python train.py --vocab_size=7304 --norm="rmsnorm" --norm_place="pre" --positions="rope" --tie_embeddings=true --init_out_by_depth=true --optimizer="soap_variant" --lr_head=0.00408 --schedule="wsd" --batch_tokens=[16384, 32768, 49152] --seq_len=256
Each number is 500 + 50 x the weight over its row's rms, rounded and kept within 0 to 999. Layers, rows and columns count from 0. Numbers have three digits each. The size before them is the row's rms in percent of the matrix's.

# layer 10 attention query, 160x224, rms 0.11, rows 0-9,32-41,64-73,96-105,128-136, columns 112-223
093:463489559442490491589580493530460518428540569514556598579413454573516451422482433467455423528486505529543564572494561466599505457449509525457476479503456436483520484552533478446541407499505420540508560384544596483488519508490487483442450518517436581466478480501405558525489490554501514576535550521499464421452414502510505482464503401592
099:503505490555443585516409438545450527400527470492448499513536496515412447529553533467526547478514533404489563639429495555489544535430508547446431522569493445586495459509547510525458572540513503490488419484487449524501488448468520472456538440470434563454480486451477457425490555489431482516449595550566534516605496434498428486435556550516
110:480479456429535621407550404481436526502524484550434481536501451468468537512552390469477472465442596539449474458480559427558529516584516510561563577478508562449554483507542537470519403555474453473457514541503550424469536544523418502599533479473504391590549375494458422508405429484520524470480568428549489542548594501507527460541440561535
104:407529433489405591492439470504433512375502520566480538478526515424504545454493358368406497411525421516481509475485518483519479495467517436576512491573476416473554507519470528556479560522458483527488479538502429456537543537498537490495512551490561467398514431462429465497556451510627515477545531455409562494506461478550550580522496517529
078:553466514455527595429514504567537485531588535453561465461506455485556481569542501536552600510472383412523529485502489550521467368568547597436505469450475478469519453502526490466518375535536425508551497528493576465413486434475480549533455526593433614501481450415404570406408416546426487552469588496472497497563584583447453459539521519539
107:506533481526512528466515440547539506451546446515550437499554540469518524529647449480447426519457482437595522460445525501486487512388501532541505565553465423591499498540447573443470545535460484490507526489433461522501534522455455531435536491509523449484473509489457532538591574504547463436589511422457561401519492502543554526538487527531
100:512520564568500530486580516530454495503486516499418416520520577396589488518494454518453533480504553458533473548576623432537400469456521600447448485522452470577585503479610467441559423615518454484418548604604528461459595515542435492518441541469445520500561566534472453529576426464536440494484545516530433534511475450522533496566452446503
096:541474493566511439417522510595582543528429434493541493503536449459542520446479505637489515519386532476462477555446582476533394522440522583482496545458507492519469475468531556534506422438522474435537522433508536483430563455457489533544432485458478606508500443533526605543550416459422499497515520467474493470477543554511572470524421448442
079:485563507540527449423498569470558583418393496431458487522434456525537556463393499454446404531482569446433524416528523503548470583463579487511463523450574502428512436543438471502562528396543462536556515575404452482471516548419507573519502549435506508451442519522388513529524465516520553460451447537549555455494533498484488441503493561454
086:517487524600431502468524535561488509554537566480497464476633402459604434523485469473445446434502433511470479476430522563470537447444419498469580387516513545458435426516562546479520412462508453529456533521526482516490570511462395394503596394504422497439517473559544433521455471575584511483514512458517578435608481496521526544457472481524
062:546558503493512567521601560527619470478676544426413548506507494464591450445493492504532516506507495557507476527534463491526580478480560491459541484554508445478414486452472521561503434467450493483433497414530518537417428552415426497477472538465536468568451575465453531497415485601450553447536432459504447511519534543536582414511557530509
054:531529512483469484464353462423606482488436473433422471572498478503612401512546530538440469484450500484442435482461458560506579476475484517554490500508541456503527506438570416490504512525560464553452492448550436541556361522499506511451517562545482551453508532488532531481496516547431525442477584480474412491465569561575505492578460549538
057:517493548479561503564463511461536604447434562554467471460593550498497492531550467471487560479489483522493455529544442527459489498507397508470544540485522540526469434487440475555459546513379449530579504599427564469523596440501467581548543582555482490542443548553535460449469570600516475501511451516513526423442489515558433580593499477466
064:431481516460515549515551461528487518453537611489393472497485416505443468427456476580510514439441531447584512509425516544478538529571395450474424501507515490475588506533535523539475477482423506433480482500544568478536462427548580506487535443513496420510537433407541519478402534432418497418488566519513573497500648501500467569521533458526
062:533476549471516481523465525532551474625463566501551555461502510564525522597446507522425654479389550524472498544537535497457545545480586486456501492487552469429362568454407506516472555517571499468469540528552491494448446497488417562584494543490509395485505554516533543472498524555489429552538462472516571519387396528555510414509452471519
076:439488526428499471508548501470473490464501482455541594507457477519463496449494441404549453496500436439531485447463568451567436492495529503509534535491506583491501557430568443463487562513453504540457550587439531605483543588556551488441620393499464477578501464474414444545594491593579540454409482513468530479579600532477493515572561531493
095:534495493517554506468477462474502478511579410503345471553512489428536556586502451431474464484543573511491478489531587433392513431446507561492512556482486483505517538461431480408551528531542604480532485548538514583521513557529524550510479601427457647490569582504509497482540449548477457518536460519398415437480499530460577512532451458507
100:505539546510495584495463523512447491496466490427366444455501396435517375503436533548545437526439519443492490539503483458400531440519488493535525531520502537471487493414533598405445572492576527405463430477542476567464560474479389499548466442465451502587543507455471465565467411539424450510477503474565469456494474577496536530468447466507
105:510532480499473337497500452454477529459392465470448447446540467479568542513522509540555516475558413438498467489461664408487508467424470498629602542502494523516509536585516494490464569510503518504514516531515501512437515537524545497466505437568530514484472493515511526472542475494579471526533457454433490486516450441519498469446439568569
140:551426499581567479513510415414546510580472499435456452420508410506509470533450515369578557473540488582522541435433458570468469458463386412486507427481419521440497502473465505528498456471454493548552554524527451514534484451425541443572576459413476470518497496537558522485500465517522479609542488399530549440445475440529498505496617486523
077:481498546526487586466513456433510491472526497453471499493485478565513484541471502508501583512499504444598506493503509569557516600498551463500487545560520503558489504447579488408514536523507500511556479573399557503459542547473448481439544463488494556598496522504540505588570495397597504474473490420472483567544490499482565560546495602486
072:492452511455626505533491424461538444473517387454465495500490500580542557470541502496530451467473466408579539536454536485471508462539454526439473395534428404628543548536527489579479525531529496526515443523569551502512466520491508578536499504613565536529627513526469573479610563485445540521471430449456407537408431531500467480571519488500
078:472547439635472460390511540471516613439497514546466469535472489465492486481497464558479587520522563669527516421535531467467414494557479475562557488444499506460446491502452586408484504465461461438512520501466484499432541468409456450495494454562508472523521523513522476516473495566501514507465519513565392531586510502549455528457464447550
081:513483506622507439511518543494406451529471557495524629553557466455487590448479536509516507533505449585435536518495440470572475475439470444468583534497420459506491550474446477553573492494512456581600471531557480479528445447537546508542439476466465504520486374489459486440532519547533584486480518530409541413422558481518412516479486457545
083:567487523400590515512466553615608485435536495500521424509514532509608494536501500608474545451478436429435442540456503507441436524533547532400466451466469537463494509579569544542422492427472451465418539411486539480495541473477496480444504511540556554502399444549506487569495485466583567559480500496467542478458445514430539549448472498451
120:525472517589551501505621482560551435426536526485499489431493453510551494524566573597493584447546462530556528578602418434496460454491452497513550423517558456446538505398582517414535434498514441431555499471594548545482482509422481472542517514492512595447503537484513535452558489424420595544495574490566473547485506475538604543540584505472
095:508482516562490595468547402583520461437459482412514426451501520479571536469521494561506505535487471498493505573540485469498423528413491610492481611549492491537552487455506565502438497507522481430475536371460567486458552502434516500510493484477491588537393487415472536583540393466484580555496635459518501549514456515530542493532502463485
093:493475521592506506494525480612470497487529513499536438484479520432569558543463502498510510532483425542543458617455474483533422399416558476603421551476440511505468469536513526521549514520497467423423490465496455499442488555506456458511466508502523634551578473477448581543519374504546502484642496523524519472456428508502458502462547481452
075:545498499509517491460493503501440428431474445460522489513553403473488513502570473479442468463432458568477465572389480524488538406459490519541524472483414500499558426560472538564498473504507465549514489508485568558554482479583395512529461533634516471495501518401468592509537571572539437496520443548534488474412482526502562500505536609453
083:463494508507476480444489479434523586496496551450499483400527559545458566488513472513468520467560432475480480529526452463539462571462437568501564555562495513480523513400576477507439378508489521470526575510498475484475507558472513526580504457507464504530474523566494557473507350543472459591516463462528521500442567511600537546426456591540
072:555435471466422543517519488525508505507604479516463543508456468527501510507516475546519499522484534473487565495474536395508460481518605492596524533509444520535536551479576408491567533413525515397460565494507471595415495492543466439418496429480559445556500402627551522441523440481394535493512385492560475647584414532521540517547432516505
070:540455509481479545457449459463584488463495444500468557499401570531529495504475483546488415470441625413505503532452517428424510449587451377532490500499478444533441536507518429482521501540512576449500478406565513576503476509491480519474558493522529491514573391617561456497551553471466519472514431490467357540514518530474533488509540578486
075:510494511436496536546497453534410527572530585458534439533542499459489516511566464469563462468543420578502499465547429495490477521457527572503421534525517535453587504516511509496496563457482529600440513481483477520636487473474463579472499485560539510501446475385496526545454453570501499447476507399653574462557556372560367509556441524511
074:468568553568532402411547509533574541444501502492466533461484522460516536443521539517487526463539514466442485490452585564567539429532438407509481492511464474373483460486428549530518446558462524486504517556479539478427471388457519502592506514433594556466464456552560494443468425443456434558510524488410511490446483559544530498463551488560
090:520507481415507502578467539511515487557481564601532547496399556556486543577425472447515504503557566470507507549494548440447536502538541471442420475530510494557422523611474544512490470431576426506509413447511460511438462468515456524493503531558493496511566491575542485531522539524480440482532480527534583561478398573423486478565507504455
103:479472483451505493524487521527527441533500540490478543392509538539468494475421493492497367479484539480503523373424519483461531534449537507480466525481521526508510458414554467487529518484562587568433584579391549525528520544499454562530568504460545478451521510514531515541482500535493479483512511479631466473501531434516532444551423565398
126:514465455536471484508561444457521415543590459444434534453506456531524571504587466555424495524419485488498466465547515429493408483519510461495562542547522510464520582356523390511533513594553529429464552479560421495553524472485482565402465575396497491443578519473542522476539495469454489463518541493486388483527511597536561491427495488628
111:565454553577557565465493549508570488550487520459412470495492521480476456514446558457548486514513519499483366529459550453550479453549615427458485485547453449500432427538347456463477458490624545466457438520508500545429461561392496511445440478514485444522510476398585527471465531427416476530472407490493496495523554623417497514470501473518
109:491606466480405515408568512502441522401492357512476559527537514493476588496540470442447438475562492531415465588541509461554482514471431455525502505512505530486547560630510543483506562556528467547413471491432609507566505527501495529428508559544585430467501580532457603469493516504499480518446447463485486499541528508524548506508522423565
118:486499465578475459560467462437611578495486453556499525434530363488521400505511496351542597533554509543530572541566423577492492428424462479481480552529429486490430534534474553507498450394434426466513476586541473517512471454537517445628573467545545447524505412498481459492436465503488419468518452381484468534515545536525534498537641521525
100:474504465560569596560613472459479439464508435432458567530435457511554574519488469458552432413509494495557512582438620454453529494499594432546451512610459517618532542519576458535574521473489490486437500517456442531446510559566424483515462524514568561521476455586544480513504492504515469435540487465580532536594406489558459444492489469472
108:481502590585435576482473537519569505512494505400481463476542499594516637549560573478492490383480522448496470546489460455364556409504525542491527519531431546634549532565524460481493533531520489463523507493447467402545483481541551549511437537493530621471486419509487398489497486512491574518499534473509561469536434430492447378498449420487
110:506495413551517517443558518502473573531441527550480478497561383465533486455539406566434398555464528585512463444506568461556461620495466434582526557477571501446502476486538488445564565470521466455484477533571478497498589475516433446490527449588455484570607488474534474491574493513450457521502384560562475509570563434557498553601524515477
122:459575562555452445437509527524419518380493502483490564556594541424501505437553536478433577561422417580479502568479559488531486428452431483528564544464575477456548519520462520434534454486428494507467523508516522515562430488551511475518448446410537439428424474476428529413521509555554569486537530518439526552398460438575433547496536438597
123:477484475381499464520451555543638471515517531528541404480473546507538496579477515485460503405555535351489521491478492521418494548500571475421406455487420460483382426514505405594412534493504544487437480444492478421440516492561427484516523597487554511447504525559559433555499390446537551502473444474454471529445466503457541397449540547413
125:525484476591437455439592414496462473464499448483493546508518440542523440469506527563452514465517522596541489519488572497516455525487426469480564468539611422535546570428536497407548523466533482530585558469580467566504454554541481565504533454536402470573470539555507457402427548480456492498422567519570399483593506452591441550454402467557
096:508470524505440462514523489524465426448482544479502492471502528556561506408503480522532544505516559409566410519520523458472467468608479472507548474500570409538526442467532394581390495628459491503455472473549551440390556548533553505525481458465416427511453508475516432479502490517576614566514441457503547491442403476461575470509482473572
116:505442530519492490557507548547551448535544478578534506490465404500501465504506505529651531560456551425477438563499650518523504523491533516419505442537516502494457464524528469551454493634495501445560515493546647458450633504490483506584411502557485558499481470603504594498553503517527500572451540509481518458595521496426511380454544531498
107:502572568414486440541447542486501491507496510490548525558542558433490531451520444427491440517585453505461491425420532516483548442503508574474498532498536574547501434609455510518499522426472457534529607500495519464529544454468645474505432458469523458399427371502587604493557567542478483439464503571356553474521538475446443513473536481560
# layer 10 attention key, 32x224, rms 0.0909, rows 0-8, columns 112-223
060:462388453488427463448547458375440572495573590492509451523543479416499527541490499538455486455442434441480433488591490567438505525511437574512519529489523449489445537444430477533560477395458527481391462467534555493513435482545503511591433455498572480494536572536488539563467568437463506458536428458596572429468532503441507543420556464443
054:444459492588479436480434439443483520484550515433443524514535496484470401435386491519448560474493455534471445544454460560525507511564559533520499516484517476467503538426528502483439481538519557591502506464552528471544570563526468516469498593538543372464438524557456579689534479521454434555522472455513515494518519517480505465470580491422
062:653529536438470488455523509524531466492500433535499478502609553536557465495507492453549501487519564487471535504427622554520419475438422543538520444505467485559458475517535437555658468489576511469479463536534441494458464444541482474424488521481417541459506593497519485500591531472555573491519514495342434510462394511483555495486524550630
079:495440519533394375448488409524495451571464456353468468492499552417523367499468474430522473486515489488453512412508434577508450448589435457471481466458629553504483489457542372537573509421498487518409472448499516484576430525437478481510527512520475588436522443524448469484461479513505421638564510554482484433532442503493461447456513512399
105:577458479565579561492547496494535524528461392563475463483487453565490491499576484527471415622514537550553535525487491454451554517556532515579544422589507499529597524504574478431485472506571600497550606499542513654525500594527494503445468456545558530522492635560450507502576535429475535436551517505543487543584498461489531488560510487545
091:476551481457475475469441493575559575451580510360554472517593513553489531458580518398545518523483511533478452476575472468481363426449506509559496535537502527519488492446546501481512457528561518458439564460464524500511571455504401535461503525496530545475446564500492522431517425480590460548559430605473486622541517486515526527516531500549
103:479565430492410383533531472598521544509500481406570419513502490491537526511519492457474501505550478513452483437489508511506504460493430501466494510461462477501451445509485561482575370465515514534474573502472529520441464480472494526500560439617463612460580482556472515523488450610629475458492500538497585428538502469499530462545467496529
090:359544544425550509388595522462435505511441522569539516565518474536502529518442553541521484495538515451522547554548520452556499579507546492529522535512497589510552409500550570542499460538497450543545553564478446510568532480557524546523526522504404643551438463563453494416555497453577486439487481465524531490484527464543419478575479475537
115:590591540512541509539519547469543528563450562560468581488461569541493582515558542571473455537507523481528437548504500492502470521449515527550568506504488484555518577494528460454490494569540584470459544514514558576423518498611551514384538528547488546556454504541483461505430511493516610365519457507466448588467418454479428449508451565567